Weights of a small transformer language model: 6.55M parameters.
Each number is 500 + 50 x the weight over its row's rms, rounded and kept within 0 to 999. Layers, rows and columns count from 0. Numbers have three digits each. The size before them is the row's rms in percent of the matrix's.

# layer 10 MLP gate, 512x192, rms 0.0855, rows 5-48, columns 96-143
095:463492558558446522408515572557543515481512469548501410445496432400467483591532454515440464471464484537503524463467573516433591571521510465510538
093:510459480504495476443510472429462550501534433572548523505415406493513496459448422471455580432562564461557435541475521598582456505509553520516498
104:531465588454498518478390556556454461444529418509524426560502523538530498520557520530512550549460476579553462517517581432376490531631544557442473
094:535473496539526601467470530454484441566532492521518564580474529477496456469461457543525456515470452497546500525527488464437541582451542410547453
099:429549491473418453535629480512550546476444496528450454471432432509462509473492537603535582494515568515615518524459554502416424441518583548540560
089:462539563473499548518479390540447457496468553521470451433515412522516494500512483473471497498515501448562538476540436532536497460470447558491577
104:438479578496426513476503444513490449441530573456447472531546403411465538553523455333576567502491448454542511561483523583363454407523508520409453
096:495458544551568496452563518533573523449531562539451472526525476489501493539535512660516517551535535571554433518412498478525460523439555468512497
103:461425484526516544522521489544484466474603435423412461562440469492577461437555593549637619519548470539539474545413470488462531505542475573415508
099:550505485439441524451494381521487432450521625472440499601503421542505541417488571415556489517516504442485421475448486498547567526516490526544545
105:464570525517582592473524506483542497542529483589512533472527525565467475512511497622514461546529508467528429516454443491463449508611484559455464
099:461361491461460467509465464492417423485517550465484439575617383533498410470439588524468438526473515390556428564517562596390542457503463469458540
106:566386493488426475446482380526455594490488451432547415547528485556568473534560500520517526470398503356542548449445470576472494583541527506485475
106:543443572516409508482476487499459497501543475493435462447496580496577445546512509576524511511490583477556451505448415522439527536419479446395543
094:398413563445530508532449454509438470443511456364439484567496527461480494557530521447566517469584434464490525419412464556499454478508440576422533
104:593458581392467484554483463507491556538519476490447460425499434516524500547520475480541445460462502552600560498488545487522421547493577455477567
100:503467612418511526535436478443512446527497405468559487567613458475533506470449659575414605509559516447494444539459533558433439445435485508476421
095:488523544517508512484500511551531457517476481492453456453591469433571524546549512411526446433520516436518493493482542564428570594525518503542604
089:575537490522545669587533489486551561449433451461484488554529528546562514512518499443501501487531512437417542448477548473585504476477491541451560
108:502384517534485562442494572503507495575547459556527443482498503493463481493519420540523500441433554431554483532488472569501523565514483517499614
099:478403552580483496451509528462488530492476486465537509464510542526441472598529535552524433505532518561508509469487538564513450518360456437521561
090:523491554365476530434546429525523430507514602510519402414485374552437437464449535495513490473482510493456570421418520486501549542502471484559410
107:542474598490553582469555515602508476503546552488493527552509487604471488460571540503480537462572495525528473449565517534505498506580544502515421
094:487469541547562532491499509494424567474545582503471480511549452592577504540511530461434496482539534577545456509480512486539551555479430448403497
101:476506556465392497563568411473531473471505523462514570547518466527533401519538538530516454527448494547533508547482452472471516453521462594487477
098:544411579574520417439463526489468460475643468459490436382461498532540381537535495510506533501497602475488467516519547574377511470474476515522510
104:612448538479499475575438457568482532425410504515482434486517453501520531538539470531508543412387499569497376461386510500472591439551608565562426
102:477441518509572552506561527505600427384546431437387471484440547550514491499558433514586472597529520473511510537345458487433523480449485540472492
101:566527501452458541470463539487434532499422549452376419497516523569544504508541496472537547404588590483489457473515578548556428458404513563597551
099:466424497441488514495505568475446473451544460469465494504617546475524527542540467511472521422567460580449522454460515487544503435443598489560471
107:481453520475471500494520528546534404505561469474512486504477419468545497479507575451532584510555587448439470468474469498427514503528474593501474
100:485446519540560608471544548515445354456470495530503508561457478497466495469480500512443521381550537421588507482510543426489471519444570578443457
105:549469628541470468524480525441560496458498508541521445521522410439574529501485483399457477453482469531472546514483495408502479540544470524487551
090:489492561462536475555522552497491527515508536489376499480474488622407508571569531397542466527518535548513454494562415472466561508519437459449512
104:509514515468501528445452464462529489563516408545563396479495441514420437433549512545405600466464517540498409519518504556513466519438541562466569
101:495434562566487557509416495507553507403502469527490450488552450458495377556479606463485531509608484530496527443475510524568489364485487551503481
095:493512561467487499544542491422441569497521462575386416486588555480501461530501460492533397507574539532468548489529530525467556540528396510511472
100:472499519594530527566577459562408594492534511496488439509495491498402557458413365468516536451492490455491526484434493542533497518508489509514438
104:467484589519491468482524532470483469480496490559416453524498524447553501476546551507481520545568511507534388443493494551549567467622481485487455
096:470511449470463492538470479428499468523444496459633454536499406434413467604519454522447583492445496452508477450530475474462444495426518500502539
093:565525476429570539559512597432478648537576560557624554485561509532527498425428572563401476576411442488508501561479494591502571500500511474506549
103:567460521533548459567446526486550534415540554504527443562540456465473497511489522544487529581469470473500473417497537437523455511571540517464634
095:448488506501533568615521587440433497445485553520503483512443534593511498454577413422572519521561506499541406459568618533421506516435480548566539
104:539534571466414534499510532562551507574510513455528538458403513502595506527439508489481561547383510465454517522480474510453516468546441435430465
# layer 10 MLP up, 512x192, rms 0.0837, rows 5-48, columns 96-143
106:499496386495522565497555532492520461417493379528531534489483468518548512532522461500490465526500479451580431449486466542513491458556450480472487
096:389407535523519535473366504423473584561452416464471453498447433539541419483566487456515579485394496568506436516520499554467540587474495477446513
104:574434492433514556382501533496462526524508507432402463423429549597483542506550499600505507494492551482439405490484517488526555459471430504467556
093:500517468514415503513542505472544543535465468475440445516562379500514498536531481492488492499571555596513500473500511488538419642545502497408348
093:495505499506508498519538554421554541443556513531561522499450478474331465515513548587459522504494432521512478561376426473440561502537487426524508
102:573429530515529526476486486466608601507485507530520408545594566477534507468445475480490458496508455525528482507446544580384415534487578514444619
103:539572538516516476465568538528442607497515477549533495512520481547472443567510544531461415397439533533517598572551430541482460530563553551420478
103:548442524494492479519514453544543533476489501525432527533385446526477397520508415515485431569535470542539410428515546501453501539478562494521467
106:502420549599608481539562457435525493542500521502530483459487542512518521513423519536488498505501565509550549484547514592592443502493556482483485
101:473400542548500515494457460475432485438600443534545505563501523525537540560475454508572459524511489450559492482502519555510540495451515626498509
101:436532419455488461487382475483525467389422517427471523573383417528523557507495574516436554507498439509432430403519599540499547513522559533422491
100:480475567506438503451535490514439599564537427410509566520546538487474480575520421415603473603493569560499545452486458510529525522450462457450475
104:547533529560572456435501448618502517500557455426507530540455447507557475501505354530493506543425487512538507526509524498495476508662530547495520
106:510527640547457553518559437437395525555576504503489527466511558538497553512519498464480438533440454578423493578459538492458605469514537579557481
099:496523474413462552602507497503552417512494487515430578534528470447534557447488542534499512523499506557422472395548508548456462480494438458502450
098:513527465506521510604481494521429511429507428524576564537550549456498425498456551532473488531521502461497590420549545562501461393442515442449576
101:431563509379517472460522513573542451508502443484423479485524398544483467492510531610512519480523566559449586458477443623497421499449516487433502
098:529524560593421511496496436546532463624532452493439500470491499500501507513465504454497428534373494457463543476434438420472547517564486506487516
099:473498497481544536433454478593405575523547477535527502472445522439406589549440487382492506470453533533549517504471564427526533513497462555551358
093:572520535527546469510501464467464539498569490508559467578513487547605509521513527586519574557519430508548462504500517578417483546560467528503514
100:535503543463430508452463505537497449491484500566543428495439511444548500466510472528449407490614574461530469515584482420507515575482476608426544
100:528480476579529494538472442533628492472573548611600430433467509558495533474494507519426571519566389558548523566504506398462544467501531548582415
103:490492436479455439476491518507492526497567486385479432427510403559488516393532593558535509483573529541504590585488570542490612505431436497547500
100:449600483432536483444405447503468520438498565542465433531518602467568510530536433500467570437536483475452466565456516528524565440480487519565456
101:554431461524503539559444394490424553620515591461553501577433419478543535477446491563368490495544521473514470489422483545589432461463562449536416
102:515489533471559523503562568467399527483474501415426511498505440435485501529566495562458570483472550467513473601496415496491518512650500491436368
095:510496363509454446601408495450455477397489488433497510521434482552578557519505531480590347549472493527527497427506551494497548425472481514540522
103:435585469394568511546497595507549524509574543482543559441457534489557459503530541565511518473455553460549464468532409497539482566521501446481513
094:618494466505514536542479453614502506519482556520501537577459513596436581537502561546450545508468461477540518538531584463566546466539521498551559
101:487446513484531447541482474491510487492582516443457490482524473533516509513495482451465521541445432479512523669456572428459499407497493483486455
106:540489542506504539462505557391528424541472487511463564470482495456521565505508467520534473475471509534542496512510584611518481412530595639476469
097:412451539415550529453607439476501421472471587458508450524566500576499502466530625490594570478527490506451465581524520444395477544570428482531421
102:580488475560516471482422484423519513523398526567510501496431508491495492504553427534437512545451506475585548618473455455498540457554594535518428
098:378518515519475451510509522460472555456452461449559581509433574526507562442511483525543513510441540550547530484471546493519502480592542523605534
102:585573484504519554527559444513542508417414575471511521583505555432442588432483505493497429528556600549460613509559595435501605458552494488495451
103:523565520533498531458478492449515542441433571429533433416566493527522484520463502466565546588386504421496517503508523539491616485436500519595410
106:464498437544463545560459530590580530502566501595475510525570517487441451412489490380500470523466497557493410619539491522496540488507507556473573
104:485425511462549564484436465541510454443475518574473484458482469411523386474530527484428605554550431463513492486556451525447430485459568581456608
099:504468491536498481457633518447455391391544447545573578570475507505513531542527570484505542458480521456558508573554512588511469560528537492466464
098:608488553500494466451479369520549456547526564607525488516479511484525539540532505593509424495519432525577623445411436550476533557493448495537510
096:493459460532559539498517484423585571470546546534572516458502505563503521527506518516472501509577522539548390550446588469571511546517520541480478
104:557540518551456445546525546566557444484445476564562487482436553419537615474498570518496505476613497535435449468439578505614511444419454559464466
088:566506481514517464553601539467485566555462559471574497478516450527479513485517473497535499410543497464544475468469454497543485499489484413478535
103:514597544499495521468524553479570478462629535585501528453518582467476481523401505526537494491558474468554444439593465567446475427488523506461445
# layer 10 MLP down (transposed), 512x192, rms 0.0789, rows 5-48, columns 96-143
101:474458606458528508345473474509515565482566476606481400495456481497547499647546497554502391492491362528457542507437504479424529559535484532512619
089:483559528486478456417392476477480485432516453488507398500517573452458507499496536508533482558538541488513487484468522515567539501459463506392474
100:540509474443578527368459580565478556496460464485461424438500524440510485492479517560556511459492477634508521496603584529487509472509559543513462
092:494523415507521542525477544537482545501546504609447506544471514483441490468445458482486443531511393416465451553407450458445561481589453550435557
097:484451477448553394467498470402534463603521541493512424394497441548500396548509533496505539469505535558526392574430507494514492492504540550540441
101:543407490522530551558495446470552454496532500523545557438513332448524429512548547440472553424537517505550425503430533617522496512550402540460582
102:393561639542427565456505584490464508450470504496501503428531425565511504442505539533568497611513474524489508463438631526547460543561452496493471
101:508479448526499425554511476549494475506443425535537552572471447423448584539435533484498505610439442551572423515496501484487386475449559524404536
101:512498511559519441498481451429501499555445523492462436533427495580563491539528619510469586476500496530501461538537521486536483616462531533454464
101:496509510431575512437489469473515514510486510485463432470566450507476524539457516430544584473480574489441550513490424451471516472503527655499625
098:545439556444499535559459374436507507514540482543495525509504508531529504500452416572431464538575586510479516493419544444434445539470503533530494
103:564592545508528599510544507564558464436472564525467557430577483490531538512446467460487505495485500459597424554421398501421485484442403477451533
105:477429479486433530468450433486438433538488544544554455470405586493436536520426451463571503546595520434495532458480532504557488445439603509480487
105:536451500530417519539578462397466489549496528569590453542501594519523474515452485486454468523481428558562551500506424534413605558451523513570468
104:619565488564568489566571529544490544458421499483509493489498475565496499456537469571433452565495458487456450468535503493446590481554502425574414
102:543415581461507442488403442547497508458407477575494420476481578530566560480515447464611442472533495504515548492593552500472537552440472462505551
097:448566476463509434517457457502520451531638419457425644469490538576491451488427471510566538519591503684374426491443541506376555415538459502468494
097:540472440435474508542527451482522459514608556405502523509512492521503540476473551539562562497487404512432571459493429541655501518617405515479512
099:464498222427493457471495534502421495469596491482504455446373495359478547423488506464476500498495574497513515522473469479479476444517502502452404
094:456530498478531459397490497451576497492417418520525424332459521474545513452498455493482481504476421450461455461527532517548409497585566458486579
100:550567502470537534602506482485463577450599522423517414468461441471535543558494431556540463458513413496537445481453525503459524592520428559529501
103:469425539569499453621474568568504461453462379415582632494501410505501530534523438450511566410490420451546463519512492530504519455446525527553466
104:516551551418545496497509615520434459518493502540405605517477485586525440477568626454593485478569589476572562486446524518403542530485465520425548
098:397578532512591555474470487601393486427561430467504513458459513488504436544491539431575496458475481534508532509478468422464497576418504577490523
103:549497527475505574592507475481426478516464459520505481542524519518559506534510483460519479507427468471459450485564567456394534480391588428559522
103:495432460470484562413424545490384515529553423553536554488440591497536510429517448477511522521518564375516480518573460550441522480554468527421514
100:564509553513485475516540392541476499492415477477474548494465498495597481444496477549474533477389501535552515572530512531470650526577480537464425
103:586495541481462457477507548492581502452485465551425475518490551549573492457496477456577547458480424542460540479480524440519485449600526466544469
100:482568396464588478467518432461456533608509513494569355491431522588531397448477505564502444552444465500528407454520491495611570488498512475521421
090:477554420518507470505486482520473515381500514497500711457378474458512615521482482469500449605496495496523480513567467524510385453490522489502502
102:417551494460459568427502568524451489490510451520482455534549382423496520567441445489553528501492482524460481529462495514456536454458519502476504
100:487469554511548491488463471526447469499437515432507470524455494534514477541463547480472495459618421458546544531474526466465409495441566577465525
102:479478430419481536461506478555556518495491538415542510521490499531479537493460477524404489442447486448513494545527482491527468485518436442529514
098:485509516515503432511520426536516620625431544538502507475494505474496516552522464428493591500500504539529505539560569432573517513464535433460555
098:410484300516461462478572475513463545541543533511544665511548436459456501399497536506468457489543502442497504486448518412523455512497496582563464
101:576522444521588574511577488465588576585428437510470576575631488421500546508458572479486528484547535391507459497384554502486543525597419495598453
104:464528563495522443543464406489552490541504469505528409482462500487430511479514529492419494476475522572576477494459595441492551496555501451521515
099:508407580540554433511607497510464463434527500551485358518495584447445480453535483577547532404505529481385469475489557562430550550447442453492557
101:583470348458432503439469571550537516551406509558518405495494544538485561469470492498537537637495541391562549534445571544506548540479437512457530
097:521552499483540509570432519556452426494525518518548490567513443484487569458459497493516422546514493504433471516538515537552417483474552502496508
095:504619449543476532453542494549449487542577426454584616483441442494574553454467415597458578544468495492444470519434485442494540493387561442471436
101:412549505515480473531412448555532466578471382469636507569558505510539507519448503510466447516550438477432511465513593537451602481590448450617532
089:487532538413450586536438540560544471420542409501454525538469571499518535557453503528498562502463512519440494534505490542517481523478485513539438
103:501526534479491463534486474512541445620531525461484458553575536470539516519530488471524501532524505487526438572405560491521492500535499556506460